From a checkpoint of a small transformer trained on Wikipedia.
Size: MLP 512 squared ReLU, 3.22M parameters.
Architecture: RMSNorm before each block, rotary positions, no biases in attention or MLP, embeddings untied during training, some layers without attention, local attention windows, capped logits.
Training: a variant of Muon for these matrices, 138M tokens, 8448 steps.
Each number is 128 + 24 x the weight over its row's rms, rounded and kept within 0 to 255. Layers, rows and columns count from 0. Numbers have three digits each. The size before them is the row's rms in percent of the matrix's.

# layer 12 MLP up, 512x128, rms 0.216, rows 493-503, columns 0-127
097:076101124143187111149129103131158154168144129179135163183129165095138115106135130161129152155116117141095139115166096111111121151144121145113151128096131107111109153123113140143100139166154154177137103098153162145096149107138142117123145126151152111119142131153138104119163148078156111121120091111135129162102132129144124107127148163082109146111126097148092167088149114130127108120178
098:152132116105108129116150140094107102092120131139123140140148092148137118096090124105120105088152120122088106094127126137127112109133135088138133114116121132094131133152100123156160151082165139091150107130104097130142071114099180127091146155169099088137051126125161084098147114109141127137140079161131097135103151130147103110162164111152106140133118115157148134131158148140125091120116
102:109119122158150119113162118155138153098142128173131157143139158149126138128159153184171119170082171135137091126093115084110137109134168098094146151139164095080117141125100120170147111089152094154156128123133122117100134131125141090123141101145163119085119115133135156160143122189130156153089088106130147123113111151146124143140157130121149138104167131117132139129103159090128138138134
099:152127156090134142131150124144118131127117132148119130129175149183127131075185175118129138167101142146098116101154118153147131140082130111168169080108119116062127140092143147127133141153091078096150180138135139103167128131131147125150112123114111117142143133120120146153154135161101133129132134132112147144155123059128140113136140112069172123136112115094140130111104124126101127151128
105:142149129132102149145112138132116103112143111074133176113134104131165153102158097123182132130131072101122111145095141107127162119098172145133123142090121144094121144074171104095130142106108159121099126152138127129176126133131157133139146099118124160131176110130130139136159165139104176142144141111127128167093112117088149121168188111129111133125104105117130128114128120175120170155147
107:148092147164131095104088152148128127085171154136149163127152131116134137086092105153112107134132125129145138148129102095133136126114154149132147114114168075154142094118184097099124118105172148155118123155149109138108139142146106068089137125108139141120122107121145101095117141138141145141143124144115146128165140116163133164116096058148108129114088171109105086147128134167155139131145
106:118123116153124128136113151099128171138179132122121122111106125131088161166138130127140118137166144159124208138104118129118148151162156118163133144081131135111141086152084122101098132110131136146140143149110129174133162111158140112130178116129104127104107091151098112142108093114120159119097118107102089158161145107163099157105136153121137133132138119102126144175154127116126090197128
098:172114158109156144099081179109115144106119113124083131116089130122157184112136155162105095105140136118128111121151102150154141110137148097164086112138127094112143127156105110096097156105189136151087121123142135104106110161114134143145152112159123135159124145139091147092150134091116114089123160132155157187125131117135154130152156128145134123124141158125074116162114139110134132152120
098:135104134121133079078140118119149120140148116135145090115123146122128089136137138113122120121147148174128109120146126111124123053111135145145134158132119153116126149183152117103135141115136106102136084138083129120099106122114178131083109117163111131092177124163129173130074139151123127146136128097145121082107158132143084123149112071124122160138148151103125148140120138067136119083125
098:184116171115159122146134140136112116078121115113122101131082144181116146154115139108109148169104118132095090152089133110105172143148118143094143156116155104167140116152170131164111115150133088107105125126097096139109142158112145100156141143140114118118143152140128159133104161136138127175139142127114096189117131147136160125093089138120115160135095167105090098126104142142121089137135
097:141128144083143141173114128105172110124104115094151129129145105151114112150068150148071154121129136121092146108128132134160116109148101158117119111088118098123100155146112101127145069122151119113123093101122100155123111131114101139071111147098109139158148122134085083134130138055158104140094123119100125166091121130140139095156129158117106132133145128115124148158149109134085123148140
# layer 12 MLP down (transposed), 512x128, rms 0.038, rows 493-503, columns 0-127
099:123177103100110167104108130146130138125094113143141151094111126146126120127108098097173161134125106123112121116111161109129078128128184136160101142159122146123115084168104172103158123084158108110146114118122097149138150131135122138095103134138086142113117085179135150113161132151097159119122127089129117134154181120129139107097159116164146126150113179142110120168139155142149141095106
100:137139098094089075123139144109131119179128140107141131144158163135142115164142152185133136118119062108134118138141146150121073134135131123187121129141133133078116102128126114122106136174126130164134141088116129131133124140142117089199105138123125098108143171144142123130135113082114118098107115140153145180125124152134093116109105145076147113140136122133080156090114136133112143140152
097:134110155103101144149108075144147138207148108125158097139132129095083151136143098098117114133157116113139120145143143159131109136150103151163126122158119119125104175078140104126122141149118147129115141142116197119142171118132128136096135083133102106182147106138097150167158111105135107153150144133102159111147105092133143116122102134156137100189096112145122111152129135159126116132107
099:170154147112147089129147150157127117125137142128129105125140125143144131117145128125114112122119171150175186089134105140117138150153108127100108120121122117071118115097071150152156136164139121096157142133114123146121148083111136113120123145096110094117064138124123103121145133086102146112092157114116150163106134106173149141145137121123110089137068170139166122096111129146122107108188
103:088131114143105076134093163094121114127088118161127104159137103113100137098114134140116140116136101095134147172115132141169111114188134127123119097103087081135140151130117137176096120110087164158129145100104148085121191156078106153135115126133148117129126116135105136127089147123116130117139154125107127101125097140134175103140121129123101106169127107171151125100166139128114087120136
105:161135154121117113118134135091100109143132160102131112133133066150135136149154100107166174147137129145126165150140190129102102103183168118112133094114128193115150114117135160133122151150094088119158141170165132109125171155137088155121109125149092132134124127107101165187142161155162148140090133143155151131124115147153143132116125140129106105124138103139106105133122141112094124131150
107:148134136151110061142117131091132125140152144109158153085123146137122137099159121117103137100163162127159140138122082126134096110165119149142116147100152103102164154085149090137121132064096158099149101082117091126124176103152158150096123135166151091153123146121142121166132125114143120115140123140143118116126116124104159135114143043124121109112124088118144108120128117122116098127114
098:166136120149106160115135074137138150120132129159135105103143137148118149089172143097170106128117182161144133141133150118121112106127052112135113133140121106174137153147150124130095122117102117159097158084159121128138132095116136100105153173123070106116136134129092102154157153126137122131133099152122134131109112115108113136143113140083128097181142139083167132125115151146097116079123
102:105093143124124143156124106145131124141136149143126151157126132187144165085162156133157180113109122116148116122167142051126148106152131113104153107105092139165138125110133145150115099111097131115099125128149086101131144142142117122162150094063097153116156096118116124110147111141161144145127124095121138120103120177178125102079112131129121142119083104142125137104150126138163121112089
094:110123103139078121172135149118144109118095100151119149097106172109095115110142112127135162150139113139154139159138130143088161105138127120130116095158104132120142143121135137113137142160163126131170176094100136138173110150150117082096155127146140156167144108147092139163145116149116107067182145145147112134108149160069120086147135146138111149180102130116155105142135104106128114135132
098:117124139102142079158170110097141075145115137132097134102109132115144128130158119109111120109127155112143134116159128147109092141165148090122105131112041086142145141151065186148132141121123155117117115149117108128143106102142160165154163128142121126132118119096115123139150151151119132121101147162157127149206135101139131134107157106143134143151119107151132108104164100127138118083132